Weights of a small GPT-style language model, trained from scratch on English Wikipedia.
Size: 13 layers, width 256, vocabulary 3257.
Architecture: RMSNorm before each block, rotary positions, untied embeddings, normalized queries and keys.
Training: a variant of SOAP for these matrices, 2958 steps.
Each number is 128 + 24 x the weight over the matrix's rms, rounded and kept within 0 to 255. Layers, rows and columns count from 0. Numbers have three digits each.

# layer 2 MLP up, 704x256, rms 0.0917, rows 96-167, columns 192-255
145064124100123103116125135144127129120114092121157150134105120145126151156117153152140144117115134091132103130149140137152155120160139147096140152147152152101112086134112143174132117108156207
148145110139170131157146136131153139090111111149116144113131111127115113098146114133127152103135126100100135135129137112126104143141136111149152148090134124136131156144107094159107139158123140
158092134130122099120147108128145147139144140134144097150190103109114145083145160147136133135119141133159116147095133106125140100102154139115151136103122093126129172122150142096105161130137111
133115143123127130194108133123122118116131157129107144126191119155096188167130133119150101131105146170127114169156103136125139120109108113087127119099151135138109139141125124109149094109125142
148109097139089119129116156153107134110162160090121095131160107104136130092137143146107119132128157133124135116147152138115128143146121134137091083086115126081120100149160138124144137112124150
116129140160102150146126114106146135161153167137073124116133156095118141124133115136108159116149173074173152105103127124080103131154153178142136116142112100143137103111153160092126154116167127
173105094153144172158112104120174105148139163109130117143136157134139141096099153076144116131135127142185107077118151168118135118137053110146134140160095143146068161077116152174086085166108135
099157148104107119156137124113091136103134098145112135100120159120128160134120097127137097092103179149153105074140116149105094131140083116129131124137142167090143127144155138132105135105115119
163140123094122088126141123129141125162159113139100115131098114126099154113151118120151191172104105118161085141098180121137132126136104121129106070101149097125174173123160115093100127132113106
125166160110128145146134089120123121127120119167079115121151109119167107145161145171142148124108162105128105084140126134112160096169086104158219140144136103123088171125181148119127166165112166
107107107107103123101116111127108147124122124133124137102060092103182153156156135105159073131138136092127122090109123134146105121150110126119148147124131118138151131153103106143175126146081127
149184140158122110120123140115134094119110140135173139144090095073127124153110111117102096160147134104186127124112122144117159124102137155103139132122139132162132081129091117136116146139123101
119084128182121145143101099091111147137122129091148146103127142170117101124108149134097115163168151175140088134180117108112121121108128126145124129154133161137163124084141128192112119150122173
130161111142216141107172145099090115153137130166143104133106095111128111097084141144103162129135119131129133121154145158125141119092156177161176141077116142123132133151087124158129156106102157
121095118138153101110132110149122113114125152073126107105123165147109178124122144132124131119135103134173118152134142162130153141113108141132122115156161149108100111153144116152080142119112117
166123079149094141100112117141150152157120137106145106133111170124085154133103118113087143108168142113138147123159113166115130106140092118094135102164082099140163130102112136116101092166134082
137122123141101130132095111131136140109123135109085108124133116125145103101138118150115145137126090197100135149147126119145119157103149137117109111145088128114142169160125139145114161141102148
138131093114114110145148096135129139127101156109130114099126100120116088133160126146098118112137084135137135151152104084117118157141120178104136148107155096139071115124158163139154125152142140
086155108149109145093138098110110082161107155102196064112150160111182132157121138174095112153114126132130076121158108128163125155112149102118103164114117136124114119131160126120104147093129163
137095101162115158133140139154157132110078128085116156137144129136139121183148183145146111116134147130137112067104154131083149169120110067145109135127112113071078153124120122141138133076112114
104107159124127109160118143134080150109131116143100177155124110159131182122111097131136156143100101123099074147161164127170112099145096119139134120111142128108084106130129148107146149156125162
094177164119118132170131102154127126115087085147188144132181135180099172089155126169110149127122106090105087177126160091098121112100090112141127147136082093127147176182130169124089111153156091
140091108150142116141099142116148138134144114150149082146120093147102157129115119164139113115125105139119117130087129092137147123108079160139127110144147139096133140118120109098135179148147135
135091122125182141137139119092149093153137073131115137128156135097140147160125142149116113121129130152170127132070132125177140147105171128110116086170168122143142125122117138117139138145111113
156124130073100152123110153099152120083126095127135148160142135088114125136117141122107146096116150122172078141123130110165136121154115127156113139143120149107139111133142110145141103141112162
091128129115151136146135153148113132115157096195140152125132092096153149112129148160111108123165143109098132112092121113078106112087108126138139128141128148138106156135105096177131082119151150
141133113140085165100120145123157109126122138118121155129097115128152122156157146138120126139167121179134111139160101076128149131159102150117167126121103117125057126139139130116118134122152119
153147187155168144147140121115124131147123104164080146127119101158108115146120094145176113139123109109121096120104128110092101103146137140106144093129147108097152141121127137138154123192113143
124116101150101170152153104138121120151101090105137143093135155149122157114116128108114107110113124138132069146115129144081141139168143126140108110139137138161113144158122119144087113138119146
161136145162133129184152121119151140151142152144125126123141112147141152163132135115126164138096071133138167124117150159120075143149083117114128141139110092141144125139117106054137138135172118
159102161113118169122104115173140114154138161069127131086139129109121109159131120093107142171105104151085105121112129115155123151150087160112117097086144136139114124128131111128128120146134145
139115149106146144087142142161100135144124173126121110174185161132101120091133129143147138086136164130136108191109126133109110146159140200146099122123137134114089159129182144136092108139096129
108117132154103133107107132114082133169092086153125135157151164112123106142125129147086128115103091137131103076129134132126106157090137085113121166155144109108164101105114142171140112108112143
118159134121139104130144128157066143080078094167150132146083147126174092127087149143131140103144127090122095088141142089114133127114121154112176176135163079108113136096140139158117114103141169
125116139111094148153164141135093156161153126198099138096151133139102169097122174122169138115135127159137051110118168160173163106051122134108181158105158114137086124097082068139112155102177129
138116185125160128109145140110130160115103105127141178124108150148125127111089091152121154102110126151152137135118133113126169109141182109129115121097123104137153204152106122114063118138121146
117164114112072120120150166128103161122125112130103120117136124123122092159153138117122128068117098103125144160143112136032145144135100133113144123098135131112103129126123139122157115120130148
105107151155129132095106064118130146135128126120128103143144166104150120137155135155125127135130080142108121151101130157124119126124136094138100141150144113121099145148135118094104131154102153
095136128150115138135133136138129141112103217115113143142128131138121150148147145148169109132151116134110103125117120104158142116116092120118133120146095110110128131153149134127117142137127105
154129147107148135094163087148093156095135116178108132143156164122152123129137066108128153156108116143107178133165035113174132103109121144111089138165171149142137119148152118133129145111119115
130148118095145139110111194123126102111147105136126185131164140119122126121105133116109156119135141115128114105148093120065125131135138152128154157109118159135157178136099132161145117120074176
139152156136107123159146133118105093104069099128128063111101131103101159139103134095166083116191146133115143124107112147130114135137147142092135133139181162151151089124108176073099108106109141
149120135103149144107131083125137104090120089140116155145146149142121129140099140149129109116125130154139123102105115150137129122096135149139113117121191096149120112133110139135139142138111162
178094131114174100145128081093137129162081163118139063105135152170130142142131134107155125124138103135123163118110102134115166188155107164108120155136135156164095119123137124149139124095126125
108147154149109148119143124082118128120061114143095149119120110081112085112112122152132118139092124097113112087155127078119099113128152128175147151130141109114164103148072081159157114123125149
135128115079122166091092164120118127108139124133115133108121108081160121152159099144112131136141101112141134105140088152143120089116104118148137134097125179099117146141111130117088186091086137
125131149135148142115131126107148171151141118119168112098133128111156153138105136127101114122110153127115097138140115145163120138157124125148117108093123133091115121125156101126145134174106094
123165142126105145121152166130096100087105138171087105086144116144117132164150123134128100115113150114131108133182114133137105152142158106099090126155157111088137101146121110163123116123169130
161111159139106143120158130121100150122119118136123123141126149113115153149127099145136150089104116125169126177110118138115107121144105133106135125135118089090116118110141131114145108125146141
149138139137120157132140152133105143093165119137130107105137148097090096136097108091092116106122143124130143136131129106120109166118159130125128114121145132141134130120173144172139141102094115
128163076150085127100085119120097146111111133142144127129134124147132146100133144156156120112113143117109117100106126124120148157130154117125133145125135110139109152127096117122138136103134145
158110105104146150117125177087159105106130150104147110139154141138143142110115127144147127116118162126103128113145118132152127164149136130125103112125144146168158123154146156109084115123180150
129112146139105120151145099112130104142137183110118118157157148124117151129151090148097114167146142111155137156109125109122126063086137119140109107081221122155111154119165080128124182135122137
123118101104130113106118130117105117136124114124105119096148104115127109099129131112151158089157154122109096110133138165125161103114148156097113151113123122156107114139143140128107098149130140
136116093129143132159141122136100117088128157118112121152073134122152148108098151152109113137104175117109096130131165119127140096179119124189157142155134093101135107147165085126121146117146100
159115094136131123124134072119165145157105133106116110118096127115139118158151157120102147141143087137184161133107146126166076122145105138103126120115139116149106094104134116113129133153130146
080079130106153118136071106097138172168126108153112094089140133114203162112094127105130118141073113127128118104129098126178180144074125080113097124096126138121082204118166164097149150167183119
167121107098143147143123128128137173140084082114153161154117108128127128151150114157084098151150136105098155108125124106122111114116094130123155135104115163141164152125129108154100118163136105
157138103136139144119113120144129139128103156121151108098089115137127140139135128139129102127154107143107120094087133103121147166123099104110150148112144109128140122090177137124123091161131127
139099116121126124106127083159158148168146145151116143169112137139137168121191143122121160125118150143146121135125097164160087150160155180110059161161068134111171115149176133123148109093091134
129102134140092140117149147138131088110132125119132112093115194123124138142123146133146130085151155100147140129143146110074156137161173120130166128129135136089102104162144155114148095120120136
160120122088118111131156101138127139156087129136176129097084127099111119142109095074118102094140131116121105132139173101092116063139134167111123125139146173123071141102104155151144099144113110
132145145103181069133114128153121142130148149138146143132119156131136147162122137140134147101101097129103110126109128117057103177126149150148124138066139084102122183113110118096106137148136122
106114122121121105100136114072103098119121103133141168137169140168099159154141157091122148117132100090125155117097151158150172128111103116108153084141130139166110137085171135135110106122127112
129168136140125126121074154141122121115112139163131155149119093155135148092119179103138127102114113142142119077138156101101149164127117118118115120121114153171123140120124125161210098128166134
151084136122088099087124068177106135101088140140112166142119111157179138133127162116151126110162130127142114130102117125106158054147145108115147114149150100123137147133118070117137096178132149
138199116108068089146186109170142095120154097170163120137138145155141115116152079088140138122156125139162189135082102089079066142124157115125166150134154105091119129124092114133127115127108155
154130177145131130133116135112129155113147145138149143126164110137146117123162147132127095120127110167075111070160148105124134142145116119146119112108085142137140146165137145108127151103111111
136102127136103152188131099087101180163080143134088174097128146115096107131133137123127105100174081100103138094134118110119159150172119139112135176094132153143135164096109104108079119118163142
113121115158109139122105087157126158097138100122146095182131160138101163137111123093121146095144134109139111145123139126125149151151133108102095119116130080149131126101122133143139103153111128
097135127108110176173140126133126151183179103156155116119134133119137100144093126136127139135133104113188120145113073149128127193125155156144125102094130107169124175167153107096137108149137165
131121112120126139144153148089128121114127117117129175111121150149124126097123104121101092151124105127081131118117112133107146141127103130123126136132119099148102164132102102151041168065103109
# layer 2 MLP down (transposed), 704x256, rms 0.0839, rows 96-166, columns 192-255
154172120132139152143144123115114107111120154115094170132145143105133098092136099116145137137152146168130166145139116093136143153120120096127102105114101126143160147123142108095117127172099083
075133126121118150148200159125099116135122110161108107117145125072126096117151137145110115102096088113136110162137141120132117133138118110118150146146133152136126122104134138114109146102143155
101125119151123125128106158124138092139098120097104143107080112138165103166108084120115112113137099119101149127149143128131121149124100135136118119146146161134127102142149114164149111139128136
150151098140087143178122149123182144141123109096141098149110174118101127139140121108130122138139147108166127150126156115149146155101125114158126102139125103139070104133118126137056130117174122
097114143125105163148137125116146135148124122114139083146145142108178103115129121085145144158134180129125141101108141111104155072138155150138133069104100123089110138147149110107126134112123143
146140096126138132097118138135157109096115088150188114129132121127121083147067146134120140159140104146136112150135144129122158159120105098153118121116136163122152146150098140126120107142108132
112106160135146129133145122092151098161135149120149085105146161131146115071089134035121126082134104174178152122108134136128142098130074061081147104129104114106117109126134119153113092153130138
095111161110188145169113111086147147116160106151130147094153134089104103101163173109144117149156176160084122147082130125120156126156135139094079149117120156124093114122137110149145143141162172
149100175126101160125141146113123159164142104148162112097111135109119139113115135146149135171124105106127103128103202142142130136161106113131115094138118066150138139139132134087110133090130099
159174150106122121113163123128094075146120090166048075135130095114121083150163169173086116159123147118107108071116126102164179127110084127171180158152082114109065119122146126151078114097147157
138075151134117150123093123110136126099089172117125132089095101130115098151142067118129137135113143115098155143137104152166115120142149101122113112167150120101078139099132095110099108105123146
120085077109129136102124126091126157081155101159107127115123160173114129104090111144156167107140130146101160157130121121189120111151153110099112121136137136111097142097152121161148087140111160
095116142161157149186120145112089149162125140088135117117104096122120101139106155130152149118129155172143134131113148131086125155136198128171126132126139185059155110145158153117092146127120115
134102162087136174154091123102130116171164086143117138107137088125120105129117148114131121061170119125114140139123117153163156123117132114116106117129114132161142127125159124116123132127118102
165147103157096095133157083118137132149136108148170115105140160163161120123184132162150189079113130101156154077142149093145126116115143125166138155125139122127132168137112154133130189166109094
173156078124120128082152159105175113148108095093121129128095125114078127131127125149118139109169146117122129131155099180097136123140077098070138134162073139162136167108115151098103083154121095
153143126105163151158147147124141125162135098144171149139110137122132148162136138106133104111132171064137110099111131127127126087153107123147125139097151132143139083087151113115151123090170117
135138152138119172119169146122108153132154113142127139079120168129128169083104114118139151167115139153085109113131100129136108108151131143143149125144135139112136129093083107121123111123128119
121100134146158139114114150124136107129125175082121105100139158121160146102100171135117128111100121159067175134137152143100109115099135120152103108121123160148140128166136111131167098112173156
129148134113129094127147094157098171105101127099127120139104146176085112159123180132116096161137174089111113085128102152097160194150116103123120105114160107055123161174117080120144128157126126
122081135166131127142100135151100128100129152184088183135102113157113138122076121138138135134115126134140113131145138117167094109148099139157124113155112121109109132129129165134116116139130171
133138144157111139147158114144145130159136102106142123120139099129172108098156138159092133117156118138089084129144183136114122092097114155128148119103108139113147151135111182146083160140145123
110179149129130170082156154127103102130102126088101118110141161087154109154142097113118148112134154174132137128127147145121089145092146115140115128134099139152099151151113143130129107126143050
102159098132111111118119155155112153128150137127144120116097130133125132103131133142118130156150135112078115135168133140074139069141093092140152182122100114142126137113130132140075120086141148
130099116114121147112109087115134119127131100152107102084096132125164120143134126120126093118127112074161134150129126079165103097120119128132114114129124126144109139126166142125120111122121089
153142106182120153111110122101142142119125165104120124163171134122157125155117127110174126123114132145105156136144120120166150158139148150095138144127122105122122115125164101099102160101143144
172130135152129177106127139129142061197107097101103160144111111154122116096116133140139133134170138147099101111174144084157162153112135135105194178153173124126089158141148142157098153076126107
101172131123114135143113128127104150156142099157126089133126103142128124167116113171136126099087177109120129145068122117081108108140111139092164126114111119133143133127165174128165132153130104
158135171120158115120115100096129125108110163120117111123132141125121125121116116106118168127170144136125161136133150136169107112075129129091153146109128092140146084114101086160157128115124110
123141133117106175166109106132097145122139123120171167140144097156185163180165112095124144138133132105104174139113124128117078188123112093103113112113140145142124087084110154114119116104115101
124125128115091108104116131140124129133146078146179147121129099119093099109094125132103135101099139115146179163081103151151132166095143123133131099127136131175126101128119118126107126125137125
138117107145118117138120111114122105131121116146151151124151124135158100118109149132112162127080142147101132148124142110143152141135124149118130143125129178146145129134137101156142132116165116
114184130144103122151108109138136113129100144148136112142091150117126119157133128104121127064158129123127126116143169114122128115121112115168142141095099087132139121129136128147117150144094115
150088115112094125109087172125129120137104132134117111088125122148113134118124152132111133111135132134148127134088122163147130129095154100117100143091146145144107090140097111141111128149096116
157154158089131139122145110092131148181130137176144146065165152115156113090121168128163087154091090171098049124117141176162156100081113106104171156110154158168086099150047072169137148112167152
136120092142152160158118102131114100129149105128123116129159103122092110106136117109108124071127100141106115132167129146119130126130124184139113100139117149079134111116124130141099123120152101
123105173114102118144124111130113081104082148134134126147143077142154144166115154132144104166122136144098106079112138157129125118119129118121110133157136136110117085155133138121154124137116135
161146132074138101120124175128138119138140095115112139087156078145088118114110134125167129137162140103110127117130125109120118102136132146094134130081129147122132097137082134152111132122159121
152121140118157121158124118131157121135160064159152122111129113136122091092091140107115132158123148138142135121138123174140098161140164116106097131134155149125158124103127124147127122129152139
182100107091181151128166115114118172110152084184108097121141152091096185127112083112091118178072139122113123137156106088166105123127096134063103117151134151131123103095142096118121128122099103
148119103113092125141111151130108121145143090110107177193112117155159092120105126147135160160114139121152122128149114125139187170127105142115143116115136127141092114151143153091098121106136134
143138167106125146168127149126134126124176081103138098063129137124144103110113161157132132171168097102067164169104127120162100121107110098129116068117126135148112099147158156085080119167128137
140130176094119151127145151119136130078123125131097120149158141138105102117090102130119088085099120102114136097126123135130130133126080047118111111118201107149103154136127131121139132146153079
176078181125156104117142131129165139181103114103105102121149157077128173134138130148168080099131074165095167134141128098154158131153100082082177128127116127145128097133125106171173112137127099
148127143090156118100162132159142153123157132146134127159152145163109147125153097138132125125137163089147138154167140137137173132136130116092112145120132149153115122110174155100133096126155156
160136118157151124114136110127112159068136142122137153112090105155154084143116175107096137134066119115087154101115209095128145130109088108097150123134133109166117128136155078131133125133116083
143137086118099124135151160140114084108102131090105085170135134129121120100137089170146134122130112132127175130138132120140134110115130140123140129163134145156148144142128125116146116090147178
120126154130126125125154124143118094158125157099138146140114144112132194143134144122083120121146139115142141096109147111078185109151125156104127150141132146112136139140106130103133144102154124
158131114146154110122132147075103128133089116125162145100151126108111081167132174135122100096116100123163092142153118122106128125168144119113099165103121151097118097126104144128142117121182158
141143167150103123127113128105131122144144123123154125123144127089114104159127144089148137086175154126133148109119108138142136136106117121136099111142157109107135159122146128123108077131108153
127124097115075160147160111092091119102107149125147136132086131168110125111109117132138134078116102090091116163096135148122136118100050118128128154146165092155106157136163154145149190131109128
073156145151122118146091056157113141112063083126125154127106151123139126158176130109119138131141087146136119155099132120128135123088165121146140151150140117095089115115117091142152156166095120
093122099148116132125137087121171118142133120107102130105108119136163173094171117159182102100121150114090157131120109129137142129128099109137134132117134133149093128131130090078167120162103106
127124105164122103126094088112129143117145119143137139122118182151093144174141147139135108172084123113171130149145119129133110101137119132160144146165106111091110173113112123131143181133105111
123121148118138072106118143131152157097102130156119101111163121080125086076143114144124137093143120075109112138144109105094099086123136128129078163147156105147150151177139111148170136118137102
104166134114134125103101150148126124138165137149131172133135101123097093110125139125130089147124135155140116121131142126092166121118129113121125128145135124095159148146095099130114127134162119
099093071162111115092089102069114158135120156142102138120148174094140133112113135132154133152106125123115151121181143170169138118093109122140076113123150171130113162099179146074041123120154131
172090127090134176093123172180152133146094133117112144097149103076103123137098144133077148156165145090106112134127117113121097117132119157119128168124150103148134166124121143117132124153129093
113146150105152112102127155138137151114166178161099109135151123154141141136129099112089150124090147086155129152145133187128088104142139121131105129154124092130108164133108107135105142109088132
144155139134098109130131124145154184138120137093148081119115132173113144106160125137135156116110162104150174103104138211137128156131141143116098106124135133142107141121133134150162116111069100
145135122113116099119097138106119126131097091138126136179120091180144090117152123128134161145114171160123129112138102118142059127086108158130157153123160130138146162111131137129109163145147137
143170148102096130108083115139138173134132113151177144136152168190171142129148140109141180128167107143165082198121130080096082064127103160147114115083138129100104107105103143092146128110112101
071101125142167108140145139135079118128132163122115119140121106156186162118115123099099144069120155128131131120153082121092094105130144104137097110125059094112137120142147168134123122123134154
133133108152129167168115137165113139138146099108105102136131128119137098125145120119121090111149145128139112135122125147160116119145150121139091168103145101126098113189083112111150147151125120
126137141079137136159132154116082149105126166154127099101119129125123136092162163111153163186073145105156095114130134179076140116128139126099160155099161153159115114134137108149164089148103132
081175116146152140156150155082153105136156103120131117151118158111086129119119077129127130107110131133132110138143148135117126192117150165128123134096133141152160109124131175106117166084104111
160141108070075125128133092150138118149113139121136139132100161165124086139150077167149154141137157093154167146124152098074083128145177151140088138118110101092125142123124120059114147133154162
106131122118118119122091126109132112113130117141120131136113103067110134144083165109099131116156105120116117161145113125139099085118143122125101065153149120157110098136099138141072132132141156
184122132123058179160110113116086152133059113118086166177103153113085139135148137149136079099162123104129109092128155105105163135127147095107136108087110172124137154141142101115137147174131097
085108162130094118189120161127134114105145159158143152114121136157107157129073135149137107102127120120114144119136112168126133114139079128142152117119125122067150139136137131107183129105149112
140113151099175139146139110108173141126136108148131171107144122135145130108143154171110125148171153130092164135096144155104112081139111138112112118146134103116112127121127128123117135150141199
# layer 2 MLP gate, 704x256, rms 0.0873, rows 97-167, columns 192-255
057129150150097133121171134107117146169142140131124074118137118073142113138136133160108125133075084137151108155129143154131142138107140141100136147151144139169101115118151120099122158092108142
102164110140086115117158117144126159129162136129153138153123124127082147076130168132141120126114141130120173127099155118072146129154115139156136132126123133127085128085108155109159102139119124
149121137124093124131146104116154145142149122094134130124131120106133149123111108122139153114096115101126147127119180123182153153137133105119120098125146155124077162107121118133112137145140081
128186153133108123165146115132137128133141141157152117148090124098142201117165100117149146140122079131105104160141121107132120146120167125105141218146131130153152150150105120107109143138148111
135103146089123114142161131125092158092104105143123128112145157132162132125157155151147131095106169146095137101104136140132138096146150136118172144150177115151103113134118126160135148133144149
128115111117085169142116128137144119148141135123109181147162172114072134181117151110115165166147096207107084168125121122181151157079106160126096104157083149124153209125093131131112187110103102
116134120123179155156094102096135142129118125166141156122129118094137087133122155127130108138143124138094145150097118134132130140151117135097078134096113106115096120120118113156117161129127144
152111147145126138118182119136111131111138084121140100130121120130128096123104096122109105123114098107111113140097159115148098158156162139115124154163145139104126085163103124107123150116143109
155095127143131146137133184113101113154118091101134174127137125094149145124125124075081145131153112114124104090138137107132167166125106179146115171140087162193140161146099093171111121098195122
138086140146124142118116142112119153149115137127103120096108129118117098168159109113136132163061179136138128153147107120175128112138156105149122111160170146116091124117116086077108097126154111
144067136137192145110116103105161159179115092136110153156115147159137177122153151082109119105150129136154147124125162126117090174130103181201091133159117151090123143135146116142144143092088118
144091170121116129110130112118132088119122107126130183085104111133159132140188095129114154108128099127128127140081128128144158160095144145101093176106112119126168135151173109141108119167129096
145154123119125144109156128122122121137154168162103113118121126144134150142161140090136113144155144119132109131111110157118108172114129150132121107116128116163130156113167146187116135147155145
116119105160141116147143151152104126100094143128110166126155132143102159149076106100139176123183124185111106123110084156108168152129144110117132111149163132155130099080135138136114107134165094
145129130164110161145127117180141107131094133123166105115156112117118102143122138106139119150128087143121103182140131111121160145128134133153127126124139144163118135100135084118126129100126094
075133146103127143103143105144107150114172118178120109137121099168158165164145128119113156105119121110158122150146122142118113131144078123117121091150112126124139103122110095136159105130139123
177092129123133188138148109105138155110116097140087115065143146141107140105119083091109175115110186140100077113141102125120116130133147174135134112138134151145092087152104130084138150131155118
072138160143158112156095143104114102136068116126154137088101115148136122148061115122121091146149120139134103137115117109118165100079118147097143118124153082129147112140121060105097179144124111
128135120100099124149124096161137100112148164120087116150172086120156087142108080119100158128119125122134129134119122143165153118089134138096123098135130129151144121160138100124129145186171126
125143134130125139172128163100143116139158148166091176116131129117155116157137101088137113116146091131078124099153122133113126119152147125146142149122159134165100150140118079107124145135160129
161092123131124144105104093170116093124148127111146117131169174118140135150133134109156116122117158109134156122141127099133104112170101137101126146163176166116115089152098093144127089132099128
142149164141177163130161132154093099121155114143164103110113133132155143132138099100113118158114145163123132137121157107102124147075115117154152132113088197122136139128138128122095136139105123
141094111076124104072124099168141153113122085118112083128130153156114090125123128125150112120134111136138137157161126168135106163130159099161087119098144140121129149140137180166133146135114126
087169120140166155151112170145136144136148149145135163170144118106105108126138114135111174127141126155152090099109123179105120149101165122119128145106102132140165136155102097174133127111098153
136134133135105145101118111120118128074096110122132149121093114129122128082142139093103127130126145142128101122143092121105110128162094157127114121133140089144121114126126125155145105131143115
177096138137162156145131137136124084130146107118110160150127131158156106093118117149152150125132157144113107165138154103152118120065130118153153179166140122115156152146128143188125147076135113
112121123140122125131111121110143097131113167070117154147119114116136130119123124070166126175144054130137126121156192139104152154123096132136070094140162164133150123143106049093111104121118128
155153102122148112117129087115132096092132141104145158099120136155120112109124139123126145089136120129132167100094170163148104128105108145128126124093137065155146134133097119124122111110138158
108162128099135128132112095113103139133128156132173151113130119118168111147145100153136097137126133118139126116107104125104137154090121111152096107140139151148124099088142158142105161117077110
121152128135110087096110126131102153101156060142169127107112087125119111102106133119110137085100120113127133186100093163138159135091138110127094103128130128179112119129132120092084147157152113
137166167092126151118153153094098147109133183131089082130135148092135155096140131106150115090151129109101098121119118123123139116125138135165156126159114129101095147143170133109118171134134129
108139112085154139126141128144100138087148113100158100133172121160114156122142167111138097085123149096146077123138148126111124137104161132094159105139135108152127158100163144162120121136128162
115088096176113116134136147073112094137069142102133170092118148116105125115082165114132153109144200162123074162116156138123118111115151129161091125095127119098099111127131105120111097121116145
125169126134138194142118156109134133094131135128118141089116105131124143134120159122148125151112104127132107099111151112132106140127149119121147153137115145146118118137147141147116138116139098
068118138124097099151147128117158163127141159147126122119093138116175134126104167169136121166120127142154155141081089113102135110143119078099119162117147119134109127167118106134166122140128145
158137101149112119134182143127124156128151129111123155079124143117080102087159133081118191099126128128150150121129116106106121089114099122142143111094129137136154182123141155142118147130122107
090106162127098128106121125118177152106100128147125154124123094158103139100152161126113122131139097120137113149151164077049145155141114164121147105116094110116126058129096125172148090117133102
134153154124120135135138129127127125126157114145126081148153162112118136142136120133116142127116150102139121157107094090109106134129150124179158137128139146101152125173122122130087116107114106
117124135102083110115140135130135121144105110141152152129145114128086122080136149136133134167182124120134158131129109153109135074120164140108125129127141166137159145136129103142105142134155093
144099112176091137159126118141104140170170123127125153146123124121173085125126124154116129135108150149147085137132133124150108174094107140106114073122108130125119099168120142131114154100126155
116081118140193092130120159145160127143126153071115103090138149108102084070124131133182154120131109099168143119080137136150155104152114159134111083180131125114126114154123097133103168087144149
167114134095110098162140169096118144123116159110163133111158099136089138127098125150139123138106143109087133128117171131125155143157068100104141156112149147131118126100164119114122113128157111
172143123116110095093126109103122176142146124141106148161134115121119159117150131162138153099125117116099088162133130143091094151183132130082075128100148140156137142124133151128115141150134157
109101116122136122121111139120131122109103087123148129143134172129102151103097103124100114109146137129105132111109152136102127129141170118152101134100113144163102100097109180150124134104116115
123153116146134112141147103096135151099115131131162095095099141156135106132124165116138130158075111121113171106119170108138149131126130109107106155152154101155142140133147101130107133140106091
130140140089124128100117161142128114130133119116121078092086111128133074147091123125108120133100117155126105159132108116125114112132169131169109105116139104120099144128156127093127100158146132
128137075133202100103078149132116117164105119099135132098153136142165124119159134121154122129122179132165097114088139108135076142113185138110093108102180117140136129138129157166147098135134139
094117132121144141159146124149151146086150144092124095123091154134124163093137097129135148129121112107111141120113151169135120136086113137117149107157124086157124153119187109127109126088083108
134142138145118093143138094147141141167099084130138148144173120124140149146139110110177130152159124141132083134087132163131115110132120085103123127159124099087098124141113150112090105170146136
117136115130128107124137147136157106137132113160145102145143118142151126150094101087118138095152159147092097137090126170107111118108120120136141154109145129113117152144120154104132169124084115
086174163118088143132121110086132141126104116137109073118130129116165128181129131133129105120108109108176179090131136127178132142115167092133131109169142119125186105155158098107122113124124113
091152100142140127098109113134158173129106091125119132084113129160157136092152134160170121111118116144106162122114131122132130143153094125147113177147115102171116141136114096102148109139116100
138096110131098092156123071121137134143151145140100171129127126127110114154128165112121121117111117109122135137118141136127122111134124146155127140164093153140093164111122117117165195146079071
215117088120123175173110093160124120109147137084095114126096129156109110192095169127113121152102130138080150107121134126128135158169100126144137076157115090090104098115106137123127157119138127
139091110167105131129148106121145091147098087125107107117125159138139163141126100111134184104165104096106119143131150130120095125118132148138126125131139171152120107107148159149137108110061176
121149064086140140099143158098083196103117160143128151092111140105106133088125124146128114126133153149093134141120115122146135157125109120135120111129133100139146154105171133113057145104136140
131094111126117092164128130100127125104133122088132176141128113122133117114162118130109143165118136135112128093097185120143129106104100104115135097140101157104130159141141119109129134083096105
135151144110171134120095131133151120144128079141131123174109140174138118171150105102138142117125143154128123050128079095106117100120141132133121113177145145100107161149158126156152154167121131
131153133107146086167114138154111163130110147146112105090108109117174111095151097145164105135130122097129141090112138177107123112109200104133132139110171160138122146142138153111142141158080104
096139122126157147133140139142159136125148181131146152098139171126116167132077103115142084107138082107132131139129166135123164125124132089138119110133141115095112110161091083095102102117112152
085116134141125135128153142121152113144106135126119138109180139080137104107118126135133120107093113127090122107177174155116137145125177085144150160129134178186098089127092142196127120142119140
130154111120137115095139124098137093159142117107170111167149116127118122122150119139137142122128150126153095163088143137135105108121142108078132145136160146129167103163153135137098112142143186
139113118140102136126160152146108136101090151113145136128093167109082166145108151132125095094137132163148077127122136111138108132159154142137142145088175114148126117130099152165126119102142158
121071129125129140161115109117129073129123122133160094102112116186110115136136149111130097145120149142121119099100188098130129173065106109141139095127115116154101133111110154098136155128097143
121162161142135109142134126161107111139155098180154113170104092130127109109109112123136139069106112123163137139135109123128129131088136104122135139164126114143087122117111119125146140137169126
119144113101148103139138137098127127097163104175145091132147124126150157098119109082123117133100136141144135102120104124120113144088128092094159137146156127101120158134116149149130133146124141
125127108124116095127122144094139093135130157134111149116134136068104112175108172076077127148132094102114114165158111133112149098108139147105112088155174127189142106123128101174106104159146096
110158128088136141138083129161113100128142127095137116147123142114102075107154078114126120136142105142149127132121137118122139145081142132120101072130127150120112136154112132125162142158110114
170159111166156133085154107116144107169105111108124117143132132135138082137198129080147118137099127125139112133127170105138102124113158144097104128110135109215119097129113130152116114144091133
128140115117164112169139129107133115066090103099128144124111151112098150106140174124143131161148136176112121085092141084108139090109064097146088120151110096113106108143136171147116157132088158
133175139159118163134125141122121101128142152135150137136119136099126092108101084082145137148118125189091089161141131119128138112116128115089112156145144162140091099110127127138118147151137179